config.toml
head_dim = 64
intermediate_size = 2048
parallel_block = true
init_std_o = 0.0
optimizer = "soap_variant"
max_grad_norm = 2.0
schedule = "wsd"
final_lr_fraction = 0.0
batch_tokens = 131072
doc_mask = true
max_steps = 4338
Each number is 128 + 32 x the weight over its row's rms, rounded and kept within 0 to 255. Layers, rows and columns count from 0. Numbers have three digits each. The size before them is the row's rms in percent of the matrix's.

# down: layer 7 MLP down (transposed), 2048x512, rms 0.0664, rows 1384-1483, columns 128-191
# up: layer 7 MLP up, 2048x512, rms 0.0684, rows 1385-1484, columns 128-191
down1384 097:118105124186128106072139127083103156107132121115162137130085179121170164109140089056157164115212120153128144124108156133087095172174106138121111044120192112042161133088141107096170154124127090
up1385 097:115107139175089141133157114123098110132223126163148197112146135179026138151088118153101105106117106112107123048131120082130153114044140127121166126183114131113121090111128165143114167118121146
down1385 099:119154102129134133117154134174094127097156173085095156131095119149103170147125073159103138082154154142134127138170143164157145114131135113127099110179136128117174145123115106165153133095109146
up1386 105:178104146063171174132138100086126075127090157215179190073107115122141084078093130094140133148163137152148153149088147151136134130154122129143147140168134133130093119182107134093138087122137169
down1386 107:170128058131124111129143125112170160144143107159126079141129126149092097110122175109091129141110119111143122117168155199179159071107151128138117137139134128101107096151141140092211161116167169
up1387 095:188124165149128160065169147090079017199158166160158157180112091184157142149121114123129112110164142156092185112186110107103119114162139072104083102082224118137085066108193108065075152124127121
down1387 099:065101152114069157071103106116121185105079163118159084155138106162117149101107124195162106126099076116131086165075091072167199171182079154185075107143092108075142199083102129087129137090112184
up1388 101:109163191093138087128036115118143129175123160143127132117185134040136140140141159123139150150076101135115166169121134094140173117133127116095116048136161112064105147106084038143128199105147101
down1388 104:127162195114145167128137141132157136134142089146130079141131168107169132158133116162150143102096160114090109100135100103104152132152146145095158181061068165102204146151109102093187069138150096
up1389 104:116137152131138109133142155115140082126145140177227095138089122153096152101147077085130106096146103180097114112161115116190103152096149106156150103118162120119104136147131109113103128132103137
down1389 098:120080165144146103102113094150121155133097114113111157060146089113132213155153142197105083096141105105163120160150114100129181120081056108083121172194104155140185176120069106097087148147092145
up1390 098:082092115121134110197137081167199175136140154148147151172096107099078140161104126139126154116129110144123095093103089097130121104093121135078230140155119156109133143095117146081097107139137085
down1390 101:120176102153168104080173125099083142109155125152091166174093164155118104121148124131171120125153101123103047111119054126141106122166131129138120116099168148124114171151095212173180107122112060
up1391 089:122105084145156117144104147139174149108117170142128168148092111125150098107106095178124099131176093124136098102121123173100109179065215099121166113058077105138149074153070131115106090112069188
down1391 093:175092146158130144132123136122177120156139131077096150090150156147156144190061093096139106095117133130120169149117113135092107156125082090139189164116158162172183141118143140167121124152184157
up1392 107:134146150120124150151093080136114126153104077046132200154112139135103099116115084116102147134173070067132092129111120104144076159125142129097166114105117154113139096150140148109119080066096156
down1392 107:132082081086138115147118087159104107139149154167104155093088162067127145149128115159116078127124115150123163088124179127104111090133111119166134125139102137092139145100159137171150046132098131
up1393 104:140056118110180171048129107174120069165099073173105120134131069065124145161114135127129146154091107109117090127116134129073086146130099116094127135129159140109141173172095096114130142158162147
down1393 104:150141162180154125131168202135180124114169157176109104143148158139093142120145148159159069127107079129143119122044118158098100145153083166133110164077115183127117089074089097130127098142104103
up1394 094:140069147122125177136184128073138167146106185119145153114134131098178119195147099160131068163156126134146148126135086124135135138133104071155157103151127133114092129124109138097119159147107123
down1394 104:173171150106101111100163119131145164173094101095101110130091112111156108187118098120096131160160196139084122155153151115114042104116119165168173176140070085129095140138092142142136114192147140
up1395 101:145137133160124119161127142115097180088111083167137170097127142146127139102086133084105112175098129139089143110087098119130076156110210099107082117057103111123098078103123157108214118098067151
down1395 095:080121127080037128128139126142169141130191118098088122115083098177156135108147116150174137116173099181139081111156090186093139069126071141160147144126165091106158137170119159116110151118183150
up1396 095:151174135111123151106143135093157143172065163099104144156160124161097132096185170123150158117123141134136164140136132071112116096150157101058101180174132126062060109107171140131131221094172079
down1396 100:150095119138153157091164129164145106107091148117142145224083133158083189131108089144107122182090107134208102111153147069115117155109088127142085150104167169167088141110135153141140147100089183
up1397 096:078082124125134130093139112142074171178141098128104113120162124104141145100172145144122168109103150113113110123149144088132136098173094109174204119123139124089118167053119107188097150093133146
down1397 096:143085101157125142120159094098126063135080130150170157123147102094094118139157169078126120167139155123127058077142130127184151076131111124154122111113143133154113155092156131121161166138104117
up1398 100:086162156117159121141192153142132165093130091193090141147101094106113114072103143117060110115136176182107136145085087143169176062137140077108129126159103060128128111167123130142114123086150183
down1398 105:166138145130132132152138137067134205097107153183085146133166146133132114165111156161106079122157129112129175119086113144068085145093175078143056206103125147089141155138057066120174119090057150
up1399 093:127108126124123114127160144128103127100125099156182093089092103164107163115120132098056099170074119171119171064168144178080072130099171167036140151092167079149136170084142074127119130141087080
down1399 097:138111101119128144157158151095203126126083179119105142063142123128148136162112128157111153081194116081140112169078097116123157114169140158106149128118116149140119115186129142084098134143139110
up1400 102:133178088123184139112105112104106121097107147114198131113148133129090144079082140149099102141154166111141191142149126130116119127228178149101134079105176168138188092140074147140147108083121207
down1400 099:120089102110089102095110155119096103116111125130088166062109155165129158132113118134128105055153081169071160107129162133152161107119076132125178132158109101078168183226156078133145132116119151
up1401 097:138123113068053089200123117172101143125109161101078122175118151116128077163174183129090098032120124079102099112187110098112191087115104135161091126134120084156206124114088126133138153094133128
down1401 105:138107120094147167095183118109132092132181144022107165019153144175123178136169153149113143078141163099074184151131154195159194170153086175087154145148108149153139202154118088106129173091142126
up1402 099:104082133124151109157147099169136159172138081134138083166074096141140113153111153106138204175137147112172110107085114132094107136131106159109161100092116202099168098073163137073188138174125155
down1402 107:168113152117144109134142138125103132190161097179136170153103131117115131033094092136106161084140139112092170152078115064146125108180136135131184097143134091102125114089134204147104086074107132
up1403 098:148116128085120157066182126122082079099176160140203171143106062163196149086075064074099172102146150131077086167092076119134199144138089091191105121128064116120127111120104125171170105128105092
down1403 104:170093146122027163123115139051078116112078108140134126198106140059121173119154162129149140121109146148107117111126164108120148190122139125113178152077098130104092145171185125160113154183103092
up1404 106:170076093136157161150106154098111087128086133004158129097107149123107152094132121107082240112181147130137126184102121142160167123110141116086171109112098110099120164103104188192145088094163115
down1404 102:141096078120132129117125177110084179102153138083132143109138129169116141074093133117092080144157095095086066127152135162104091154130079139113145111141115137143115137146160135147159120080161153
up1405 103:162158155116118132082109156104126143145164155130139194123122120168091114193138163142124144193158121126162165123152135149128111095158158179075195101148130102089171145129116148090130124117102103
down1405 108:109122084086139158162140150119131141129093142144101155153164138162102135142133073118121078089138121131068156156107102193142138180220116187069131158155150144154104131133134097167158155165200141
up1406 097:132135113112158121146066130186102138112095098092136126168133148112185037098124122132166122116084131133125122068093145105082059103163101123144139099139163163109113115102119096123201090127196135
down1406 099:133152153118134055118164124130108134131127119143130117147104112155168112153181120110136090145114071193099082094129144144159150134128068148193137152114145105115124138132146118098116170152084148
up1407 104:123116119147187142105171134158060138098108139143088117169115137139136130144158092162085149055093211145110090150126233172226074176112114092162113142166087110151139148151115127224102071124138090
down1407 096:140196210117096143131161193144107158154185094163204135135137123108091121122105121152100151137132077146130096107160131116086172125096142063164144207137100138116150109082099124113109096099113132
up1408 100:120179100127170139184197150113122138138177149088127174104183078127143116163079195115140126107155113119178129143116113160136119094146117094151150079147132144120090143121095143127141180128178119
down1408 098:122125090116115140127162104180136111107092122170165104153073104138124183149094163138192159091162091156092168187170160118132155153153140127163104122135193055158199159115154102190064136108070141
up1409 103:219104168159104094215100092141110176062116149097169066095104119091064129092060107120077166146076109086101165151150143201151137158149103110118112153133108096167109082122189103104095142120102125
down1409 108:109132118136102177107144162144148165166098095131116102115156174132104100118154156157082127102151069064138197105089040163068111122156158164119119138061077122137155151114123071137103109128110088
up1410 106:125118116138163128159143197073117106219149146155121188153147102099087166108147090111059106149145095128143169140207089062099106151120117090120089068206120156176119090109120175145150077098114116
down1410 099:143140169120126138133116166198120136116100068163123155111107063169149181105167161150089113108142154107137053131116094143114114105105143121150087120096110139118190149125132140086116137116099087
up1411 105:083071169137150127091095104061134144114124083126139130155157186130136152147128166126138156084140134078128091045123142082117132105064170145125120125135098135094095141137067206170120129086092091
down1411 107:129142148144104157141115153078168113158164117149185172119146119068141032146091116150107112175203168097122103111186133153069097152047105118121158108119158163109130133146146147115116155098116138
up1412 107:098161127109136217130152158163179111177161117109097060088142065173174117105156098132084157124163083053120128160113156088160091085175109157114139137178085120140089152119111118119135210110180125
down1412 110:103135147112119131140118095103129133134130091132115148175131128115120139198118130128175108095192081140096111075196087159132162162105140194070113115068150088131151152089140114136170120153128142
up1413 102:105143164116196097165107132181086160143096134116113131155096084092102112122069118170110144142164118138212148143161097075091124125101149097116111136125159117168159049095081113109121167105081080
down1413 103:125127128174092079168176076120111135118162102138191051076118113139161132142135110130150171116112109116127105148160121075106125150111156164150119165138094132078177113091153190107124131117138124
up1414 097:125079192084132128111147127174109144133105148120097147125080175124135132094142161154110136211169061089081129106157133124086104098092106134213171139138094094087099123120145181193092116097120102
down1414 101:127150185107113094148119090090105092091100119178125173132123099069162124100072092157137078071153125090131079107201101153113137103160134164157145155095103139098187138158103052124102106164165119
up1415 098:131157061146129118068159178166177158120099170096142123137144126129149069095153125099113151026148172134192139146105107149168146095147118091181109155106121161116130171173110081125108105079114160
down1415 098:182191135127154075129139107133166115109101113086116119117166079128125215102093170167126154150124101148132110130126091142088132087084121112151173095149102101158094060050173185102138137049160137
up1416 099:117043062158153071120138143094144133155085133116134124091150124128169146081101147139114139090140109147108122148126187155117131123105171125155155098149110079139093126125201178148120130128160132
down1416 099:152132101160131137128133132157084130178157111103113120044148132202091110094129122103111125127161146116126127142138153149042110139105125107143161095119158129092160127160100089152122115155151156
up1417 095:104112151158121130041107111161107119133170125048101094110141086113075108106092135157176048102142104075096122161125100060171105087125173174102080129158115173141119180106155095124156130105169153
down1417 096:211137134115176172143098133080104112152081144185161157073125144194198138126117128169087167060111114163103153089159135206075099156166053135142168155171117105195115165145098126092111125140098106
up1418 101:127110101170132105163099087083096115111155144113116170075182085064135141164142079144081170098127175109143139144107157155148155078128157109141112122190141110103145133164125159149184116086142109
down1418 104:208094126062092147116081102166118134116103142157093154152107162161135128148099063102140167177127093131156085096206169121173155127078137084163135162138172071184114142098104141099136120208147107
up1419 098:156103118176128090129123119096164138096122149127118182149135108163103141127103113103120165076144170101138163143093173069120186159169095127158140083136091123101127146065077136120150185067135150
down1419 098:103093156100098167113180113140124135109154039174164168138126150147117098153095066118169126088092142112169102106139098120080099111193140108195112100095101163114169158092129132125148158100109154
up1420 107:099133140158147166109209182160112118126098144108150145131066140183113181115083161128090165184147157108110079125096148126124128137170150122116150105183117165116116119156117174134111168101144140
down1420 106:154109145121187123114082112179149103205116046123128154144099130134122121113149128146064076060081144129156140145119160105083163152137078119087154132119095068141152195108097130134120092109116081
up1421 093:099219138143149076127145128124120141153152122120163143147098086166147110136171102133110161145091110120126133148130162181160096143131180094139074153128157133069114206139105128146118134103051103
down1421 101:133143117144193143094170138150126134134061137079102150134128151143118149121144154142145203092206118168122156160117109138091103122181099088115167140157062179079126083115120074058078096102126147
up1422 100:130133112221138113095137133110117125132170124157094103148159141151109128155136108142172158112129123130127080097195126123132132129116086140118047144107099104093173121100127106151123196122114186
down1422 098:148091090119110073128122072115106107140171172113114133139134093132148116162129133119158139162138099142121109207093136169159139161128111130131140124115136183153152104139108120113151132060124124
up1423 102:105079151138109126083094115136167127089120150093156141104113092165127147045130142133177214137137096176076153105095093109095187124118137158166182174135094169093066176163120120021109086134096076
down1423 107:111107110113148152169124112070180178147138189154118138165093139120116094058111120113100116143162086105115145108132114175128071089156140176122139159108125127128126142200156132151115184099133120
up1424 103:107131145160133127099061107129051144152121089173159101175088115196085152137127108166143119181150107104138099179110125155135128149112171110117167087134062172148114146074090138113146139137107169
down1424 101:131109111133115167117166175206147145098162112175133074084191152117173158140087109117093115128121185139172169114115143150125145060184093077177135160140115140117148123135151135097104077131137124
up1425 099:127169093150120080130119092172090101112092136131122131143108078110080159095117109096099120098112102123118206130131162141081115148097148134102152144156129168156160128113155128129132140186113117
down1425 099:109175089121128115190110089083108121099161145111100171117066142063204131112092152089118134093131057120172114138092117155153149104167119163107060080156088139056125147142082160163135096139164141
up1426 101:116112148136121112129129118121161135156087141122155140094084106165160153155133077134183099180111136133069151165174123153119158132129100180056148092147141123162043148122137146134135156116132176
down1426 103:143098129165116104106061104141085106068099081103127137121123162165130144103159139175117132083077151104106118183167109139150094145125155155146193079156147134070167115137131165101133131160168152
up1427 103:148112140121161133135112132126030221099095159110143113162105092127157152102074170144060109105188110174034115067130119082099173136097135089148121120106137103074151097107088101150154147115062130
down1427 100:121075119161151073145115159122100116121158161192174175142121120118123128167138096143159101162110203123155076171153139106111149150136143136109130133170095148142171087136134114188188174101172176
up1428 100:177178151145126181091102157151126079104082137128169091152130119117171110094126082135131156129098121144189120142171090074139127126117075110127122109123187150166141131155172192170150119188164073
down1428 098:163153115148181072175130128146099205159089106118155164075106156072143149147146164111182134143119104196157140095139147130172145130113143106135145139142102103105124093129131165082103160164105149
up1429 096:148121141143114062149125149151120076142070113095141088089096156132168131134105184117145143143132117158155097168108126131101109089156073146121123131111149111099190130181149084195148161099115136
down1429 107:150142184168088091055094141126073114148156153163128106107112196102146165121115171085180063158179199140092157093144132142150126152121121164094074157107137054088180137140134173075169114087093107
up1430 094:178081154064129129146139091184079119114107157169128168128106062084124087136137157084131162120090086140106145165126147103145136120089120127120111108081104173129130129174141117204139115180107142
down1430 096:072155135123165183099115088129139124141132144156132147146151132130158125083164147118187067094124124136141159136087170164089159185161127100147124168157135073128100091136052062118066102170094067
up1431 096:073108138103105175130118194207083131138106160098118123167137154186141127119133099202149137210097110063107129116108139105198109160100114131089119160130121154080118160113112171156149134099158159
down1431 092:159138094096140112141095138063134101148157155148130116141121155155152094141091155096107142087114096142059157136105147121126099112102097149153113192149149060147119122173148110088198140090189146
up1432 105:111058167111107128111158139140097126187073090109158091160130171126042129152143155173099128167115158104094131162109100182138134190155165106195153098173155166148120089086102166159122176118117130
down1432 103:157137100129157139132103117159167100101123158125137078113109113105152107119131097176054104094118119130167152088076150157079105135117169072099104149092082151134099105176118143127184075176140118
up1433 105:159119095123123095129134130134148154101158097122100125139078151114086088140080070151067107137178114107071145124128108140112090119087089218119172101170143117081164154140173122151137121069149135
down1433 093:123112144189121134128107131143174114165146086116135178141156095135148146078109142081092122129140126131182145110145131074117126115118182075151118165089149181129083107116104128098083141158141110
up1434 100:155144201129109078120107076191094157140141175182096133143107094142129153138105084097121101086122086131082153150166152135088076092164129130160125103090174094142172100150169115149057132076139142
down1434 104:102118146133160171134101092122180100074113121175160096136179173152071121099104108138118134057097094120116117134155134112112142108093108080105142153100115117113092124099113165096167142115143175
up1435 088:098115096133097101126212088140106096128144136108161137133141078131131108162114162159078144167097133160196082136153096066147139056039131060124144100078116163191121141109096122139124174142111144
down1435 092:158077158112108072163156145099120087148146102074152128118110231172086152111155093115126117096101052145122132159144129171131154079045073110128139121113153134129153141064137176165126106149170140
up1436 096:118126096151126129069095161166134164128107116184085113111169121159093122164120114163159118195138167129137069151149044073092185120123113159122161139110145116109189154133118114152079178099178133
down1436 097:076146115100098142165168151159092132150112129092095158109216117103113127063194128137126088111168119140106215121122126183149119149155084103144092123155116110112157066136145121115153102137167108
up1437 098:157087168108151075157134174107115104109184089137131099123072131137120143242137130165090128123159171124161061144108161095132081132130169197118122140130121160090142178143144184072121081176115147
down1437 101:133135105084103177074100103114136097154073098130165124154140154084122104076120052099105147141112145139136133112192103120129132125170139096124154121092164137217119120159099136184125117095162073
up1438 094:154159110074150110135149149113117166176084073172150150188069170070078096108123136171147142078155192096119118090185151160182158134172142121169186116082116176181163091151144114023161130111135126
down1438 095:094118136170084076114183179125077135095165126084124111119093037105136077131182113160115118074081121140105151160067102102114085089088147134124081103124104085135138125153120144125191099154106082
up1439 096:136133152184188055134135130108116145083113137186134132136107133054098149100067095095114140118108141110105108112037146088105115130070152170146134107151140115126183108117149168095196126120076125
down1439 100:167145060070154115135106163128100165104105060103077150088119143122179134164173115101143103129127204183197144140142152131157162178162183105113143093109094127171152097107126117144129146103139159
up1440 101:137106079140095111111166120153143236101163131116161149147093160159141124057135157093137074139163103124096141104142134127162140170137108103110123149071199162171106087127182142145108142100157141
down1440 099:098109151103148107136103090141136121170034154109093153192142154120158213135131231077132149176166119098135125097196107145127162112099196156126116154190076116074205167165098110160105108161087080
up1441 114:142154151183160167057109142086073105159148081142158094084122149156102115120134149145060178126193120101142088147088062125096108113175085130150104129110099120167149080177151143123129132102092129
down1441 112:172109156144136111130120043118143134096127113122121071111106165097125085115145133089143087108134150105153072085142054095193122129112116114094121155085102103103167081166093146169125081100128066
up1442 101:071155117110167142183015185115162160067144110150175173169134092149130169117150060075126107180057133119087123139104106157129112119120150154137144173097145138202100120122133151121142156113187145
down1442 095:103117136131160121083134095166107119163214145111100136124170144123124107105072151141129103084167117107159101102164147150144120178080106123077107160119090107086139174157106118142101110144154139
up1443 103:104149085126098077118144100177089167209118101078126109129107161131129150061063124138119157151142120208123132114106215122097100158122129167145069135154109107128080097149130146142100088115136132
down1443 100:124126067107111132063119122058212099089051139184148111085145132131109118149124123110148078121123112094133129125119135186183126096183163133116152137149101105114161088125092106211096148053081132
up1444 102:106114153137170109080078123126114055156070090121122097136131137177082105204125125160108125125061127159116105178124108140112150090174102079119155177164149132144113118151128178131101102074170134
down1444 096:145146122121115135173123093120146044107189148165096133103105094158155167146105124122116175151128170146118122101150073153114097191130139151123116097123103127111170136143107110180156123128115127
up1445 094:112083155149110099146116099152098118096112128116090125147138128159138106122108096179149181074149110139091137124110160135094111114206185107102117155123106119151201073062145196092152169158102131
down1445 090:101162102085081113110176144137141154116136138095129135141086133159186165182140149147112107183136239099096131113123149095180149054070139152051136052111119157118138186167144110167152110238079157
up1446 102:160152103102108141146152193063098127088149138142127118104040183059150152092141143115158133108153135086166158183123123083133114135065142164081111139094146162100143143135124153144123161077112201
down1446 105:101124158091211123146097138190102146150158062148145139099159149107143168179091081103124120108143126084148100123092145077198146124086118167133145101088167073102127169106095132191114106166118137
up1447 096:137161156110115190108137162154126135154107092113142171114172112061056074136162157101124170089209130075130118106083117139152036116182071142167078202153084146145156154142163119084149134147075092
down1447 097:089105118130120117091122109114094142105128128113115146148170185059170158105101122120128119159167132129104113153189112236109148093134115145150138100120192131085094141166126094154084153091163127
up1448 106:185141089125153171114145099161111136098115153099147102171150153104130100150138177093074167091130149139145170174104169133166147187153123180109143158154132162151130159124189140044093124074101084
down1448 107:058101177117118113148061174173069139139136103116123097104105186090142124042068157167116122135107163118138191130096142122166113181141156138185157134132133171170160155073175081077115143189195077
up1449 098:153138139150169118108155169057086168104141133175178172113141117165094163155179092152115126104121184142151121115108113143126111054029115101106124161138168152159126174141191084128118123140159138
down1449 100:093137080112143147091080108172159128141150093196159101113092140006089138096136072101144172162102101139129085084063108124088119143094105143095213112116085166193167119160119099155140108120101181
up1450 106:152175123100108122116144120128108107095125117165171126121109130110162090112175143103119161109055120157191114090140149080096188140093166147189069077179140147175134160135098115172120119098115160
down1450 098:137131122092143152141143107088171103190216136068136169128128091086131102124129135109083120112108173147136141129106067140084114132223058125170154142087063141123155132126089202108158135122144140
up1451 105:158181127147114102149152089128133093107106141140144100087140106117131075091158097138094119157118144134177141134153184088136132154082118116136080202163137100143156134148124139140064165172154143
down1451 099:120142131097115177170087112170144145168138160120145118172128123166157118068092141153099106132131083116181152100107174091060087111109109085077088117123147216091133140111092085093141110152100150
up1452 106:121122165105205177121137169095109086129135127185141139178142094127096133201136154126101077184108113079095150166175176110146136112077125109102063148127128120106116173131127122110110111057136183
down1452 103:141117170148121126137126088162119169126143152103132141109126121145132197122133119148150174144149130155177180162144105108107109106122174200108084079142121138122111122119201164136188122126137118
up1453 102:188117174126122111132081143116143140166103108149087156148150100156172125118129158123154203147089095129131115149127060114094126117086183139162063117126131134157082117184143120079106130153151164
down1453 104:100156132171121155113182106103135142147156065092131087120180209129203116104087116112108137085164150166113081093149136117094141142162135147137106102140139138074048107109110177126160084170117064
up1454 102:086106097119156106136121146100117152070173132177162157132147097100137181153166136138155118112092128177125094184146127077139164082123171085121113199164113098110083114148059152134111094166109188
down1454 100:157123117182098132139199155158177103069107142108160087147091137149142144108145101162173133131186126116127119176089127093174120143114121184102069103151169156115111081077102062114120174089139150
up1455 095:083116162156126134102149088108157126174111131121105104160134183089092153129090194107075143086146154111167131143113148121147129143095110070131085128121145119084089136158106152166154134126122142
down1455 099:081165173165106140154108101114121149038155115188139138112193127167172134121153148130174076083137117133076129096138133179101085147103144109148136133125131141123129131086127100112102107138175106
up1456 096:106119148191067167139157111123101080169139116122034128105124102097232121133126127145147161131119160137143198058105135163046110102128137142167134150209140104182079106103125157160130123096047090
down1456 092:089159133086132144129073147097111085108223128135095112130161101188079119092150193089159154183153101120065084165121186115123135128153126109142137126170129153072150138065177122085136171142161086
up1457 096:117180179163088169109120127117087147135147138096090155164185094193131043095080142152128071141116183046142198151138081121147175106120098139073166106120141143152146164169123103086156143119138161
down1457 099:164105097110112111098150138072120117139168075100059097111149098093147134154158160058127127121081125154180150144147094148115141120154156160124107148053132084168178136111167109154128140107114119
up1458 097:110137144194178106205155165109149116099180108147154111123087162148066104123095115147095099105157137146138169094166142140131119179117163078136132172114141159172176152184168155128087092043128127
down1458 098:151114145075133166128160192102064176128125094118121226101077156164083153207140152163133075132117156168138136119141155110114129139135131161126109108089120139171093110159108062150121145116168080
up1459 099:146091115077126144079136125133138155145120171149141086169143106176126140134161129193138144170110110189121106098144118077152099100134182088116140122134143149112134101128204135129162171165095163
down1459 101:152159137082174127131120074100138164132155120113200132137138125148152146100094110091141142118158116059147118147054117179160137134121197189094137099122147116172203095137071150061124146147136091
up1460 099:132100176135117101191131118091152122116142126099162161123091137132105179091109143152098099139102172070116112115156188080090174146123150126166136106108117105145151153194105150131153116117158117
down1460 094:152131062158132097122143080164131136198135108123090088116134110104126117158082103161142120168109083111069098114136138178094109160120127089124099146060161135127137183165136090126113210108105102
up1461 109:177081147134157083136166104161202120145116131107157175160093131149139093116136111178111190085140104218115143154161086111171145164106163165169093096108220149093088152104097163077093033178083069
down1461 096:156135145093108082163095110087092095094123173109088104163095112146078101111102093094144069198147169098153146175079199095051159140107122068135098115129086139192112121149112100106152110153077124
up1462 095:073086122178106113144103122168164062127133142139094153120173159182102154134160116105101060162118110078182106111136130090194173090086134157116127134139068105136124151117153105115113158116102151
down1462 094:184146155156093119110157121122124142128118145145161186160121199148193129098121119102173151119163163144149126159137172142128104089115095129154145121139177169116103079154171152137072115161118121
up1463 095:150141091131092149107122087131165141091173137138176123115117153178122113125115166117129142127129131182079100107147113159171119119117123133118153117152124047114145125124084130197147134187079104
down1463 094:108149191116137094180089130154160161136100149108116178087206118096153093129159138107185122142148146140130145130157152128173089138070120135089140129140132175111128121155108089113173174195155095
up1464 099:081139173141153155075078112082154118122146133128130138163147151143131089134117073144111113053139125173094124092077181086120093180165065106145141126176073094179145149141154156127138162146187149
down1464 099:127103145121130199133149141092102141070117082135159134147137224120137108113083132054118168110137149124115174086080126131091139175146122123124138120105067169129133108113108100075129057126078106
up1465 101:106068097117112158123130143096091091164134137118121090076157135148126182104112176157169199105079164132146160110121171124103133121119128106139158150088094075104116206168128115147127115093153101
down1465 100:170148118147149071137150136154127060064117085114115130140097176153149106145147113093123084087148098145090140166065082107132167081103129140105087131117117104175082106061097094111191115170099112
up1466 100:125118171150092086087101092119074154135117113080154125133085170153099133100123139069116136184103150147101146146169105141154124155113176159143176126130111141119114102202106059135143133106155154
down1466 100:111131067134097159156128140113154137162138061122105111120075149068187168099120126117181078192159091166086108076108144141081125077095188090124128144123164122142115141105148137122120021143147120
up1467 102:154145110112093177087120164104156120114104111132136160073123071158131083156146115137154169094120094117088112183174133169124141154123067186111164112101141082164123135177140100113149134136120134
down1467 099:148129146091095120130043090186056157088113157142126097000121118148125070146124150121150142115195086102116123098140179168101160056098068070126069139135155103143149081104092109093093112159097146
up1468 094:112117114168158099174094130142138081131111105135186111109117156094108114118110132151185127141153098144155182085134056083119104133168035131119127064119173103081118058076103146164099132192116117
down1468 100:135141113112150093132142137117141074110151127074170149113107097109176115109168125134083168110140114147101088107106138168123126171128139121187120162165116117150163121168124130127116155140092083
up1469 100:131142118084051099064093111137136131147143136220125103159094136081139168117096104125127086087119147120121114116062145105129087141095141117180096037136163144092160082184111126113078151126133119
down1469 100:115098113165140147075172142094106173105165105112144151133110134123110130131142148058147159099149120134204128184130198116082121158185105135154100149161153113151125129166089100156125119146135119
up1470 100:167130148115120143157084073115113120090084134132029064118131158115117099115095118113054129202140141158140147168172114150127143100072127163098178119152154117113098023137085109108123113140125080
down1470 104:106142126196189186113103168127132112165096102119151114116162124107173157125163112146133094099133107098082072188073134130082079137196107106121160147112156177114157206117186124167153110167112097
up1471 101:155103128119142130113093172136117125194074101113150088128132133179153179151107127113072158120044083118138157139131160122112137163142102092167124126130106121113045065132154143152163126150122107
down1471 105:127120111082183196171133117086113148112067147180124124160113088146147125095098189119140145144175178162066113174152081133130080076125095209134108089138113126122176120148116140076103098130124119
up1472 100:085134206144138117139121137107158089153157118161115149109166072100192112108118097108175191115085129147108161098108160152117077125073126151121172108164160096168138132091102183102061108108093140
down1472 098:101107165076148102141127089215172168076170151134104110182083108150127113152164140139136060164141116145149106177117127159166151122157118082133204118115068145103120121114148149132102141167166111
up1473 102:108102138146114126140131207131140082188121192132086052126114075129106117138174173112168159171175118141105186097130151141141124063148067122102137120069083141126114097102100107069132103110153096
down1473 100:198184171155136115182077138075126173121100158150128183154142133141162116113119107204138138176168127113149084115139125130155084157109168127124161169097118162125149144165124115111154132089145139
up1474 099:107111146102125109134124113176088167113176183199121123099098133105112119070099131129158112125149104162111088177152111141130166139092134100172143161075091174063118122102135217111100121113163111
down1474 103:186096112171146121129094091128138160170075134176160150132136118123150181166130180149119178174074092124149110165104081126127160147193112123121113093161156090106074080152146157099113117175125130
up1475 099:141152145157192147095097152094153091161110111093116130135098124153163139146175159120110116186089137229156117076132085182132178139161098106075190104092145096125110141118174078137128115143122106
down1475 101:165206140108035160131147142189101211059063111182182105132183159102116159136159018157142124115136130132118130106089139080166123117093137121143136122098064155136179139108136124104103132138096128
up1476 106:084176132179124134148114158175155125156151160147154173180119110139214134146142173136165158081115164169118096164118149152120164141142150111126108178137095084103114190115101095122136081136135106
down1476 106:103161127170090120133100102118138141108141159109150127110092169189137094095069027180169092123151149199127161187172139118149095110108098186129083145138149165153154113161113185176076096125107091
up1477 108:071125162122174071098133194068120170122111146180088094142133107066131144157134152157206127121071141129095110142139104187169118163080115089141133119122131119080156112080048131119079156093103129
down1477 107:126136165094150113142148103138126164122070080170137093129084154136104083086113170108153137094144070155131127137115130187090127110128107132131122145130105148138100172121078101144093154078120153
up1478 090:111176173141113120190138074158096127141174142132177129195148109090113120138131125176169095082126086084143150157139117163100094134035158120078147141126137111100087133114106070208115156130110175
down1478 095:172183122162177094119133116110088092134096120157124134118096135155111063126136123166083112149118053120106094156141142134119137136149093121146095147077069104099086147112102178064107103171150138
up1479 100:093147108041160200088109168158166122111136187136130136127131085150092088145113149144119119136175136113140063180190173173103153124117103129118056129062202164114151124072098083152087111141101152
down1479 097:081115101167108118195129146096116125138117051160099155159128136114161112129071141131123105144091161109090101129140141149071168128099191110113143103150125105070142108183142135121097115106106101
up1480 106:116119144151133164173120124151047157158164115186119133130150085094116137108136125128167142178132113185135170159106113112112130101153127129089081166134119125072120125140142159153126126110074061
down1480 099:063139151120168208117092118156133120114098161113136147081131141095142112154131143081128118103086102138139154174185157148125110086092136189114115160091133117099135149169132156097102113124168161
up1481 092:070071124077172171132147116154100078080119127138145094127175132162108137096175102101116092068112120081138140133110107101114153101113107107183105149127105117088088152200151154100118171141178095
down1481 098:112142165094090174091113136148124116115067058113134133081134157115076067142089103140153063158155181161184108166121134110095153138131133126078117085178152152119128194174189095103154127138097132
up1482 090:097146122134130103099172169128132228121148087151123043184061115114096136147066130133135067103109082156142083133080143105083148091140107134107081132110144152184117152093141141086156092127130084
down1482 097:147119119140175116144126099181159058108108118180180127117139156152039151125118133168178156166069163087143148119168094166148144109137064158167129121130158164103149130160173086121148123105103114
up1483 107:154138131085063128049147068052101157148151169115210141150164105146166168171142153166125117143134075145174131125107127129121131077197110074122072151171121142155174231126180111100101152233140075
down1483 113:100165113151091177168173150139134175141139118138077143095143134103164142085104115144115119138130132088136131128135124133124134118130132189146148137127094064063140052132129119188148087112119101
up1484 096:089117102064123130139142141128089125131149102095130093087146092071165159139172119146112128096133117065166103100114100179098139101099162141163158127118191137096190099204142073111070141149129116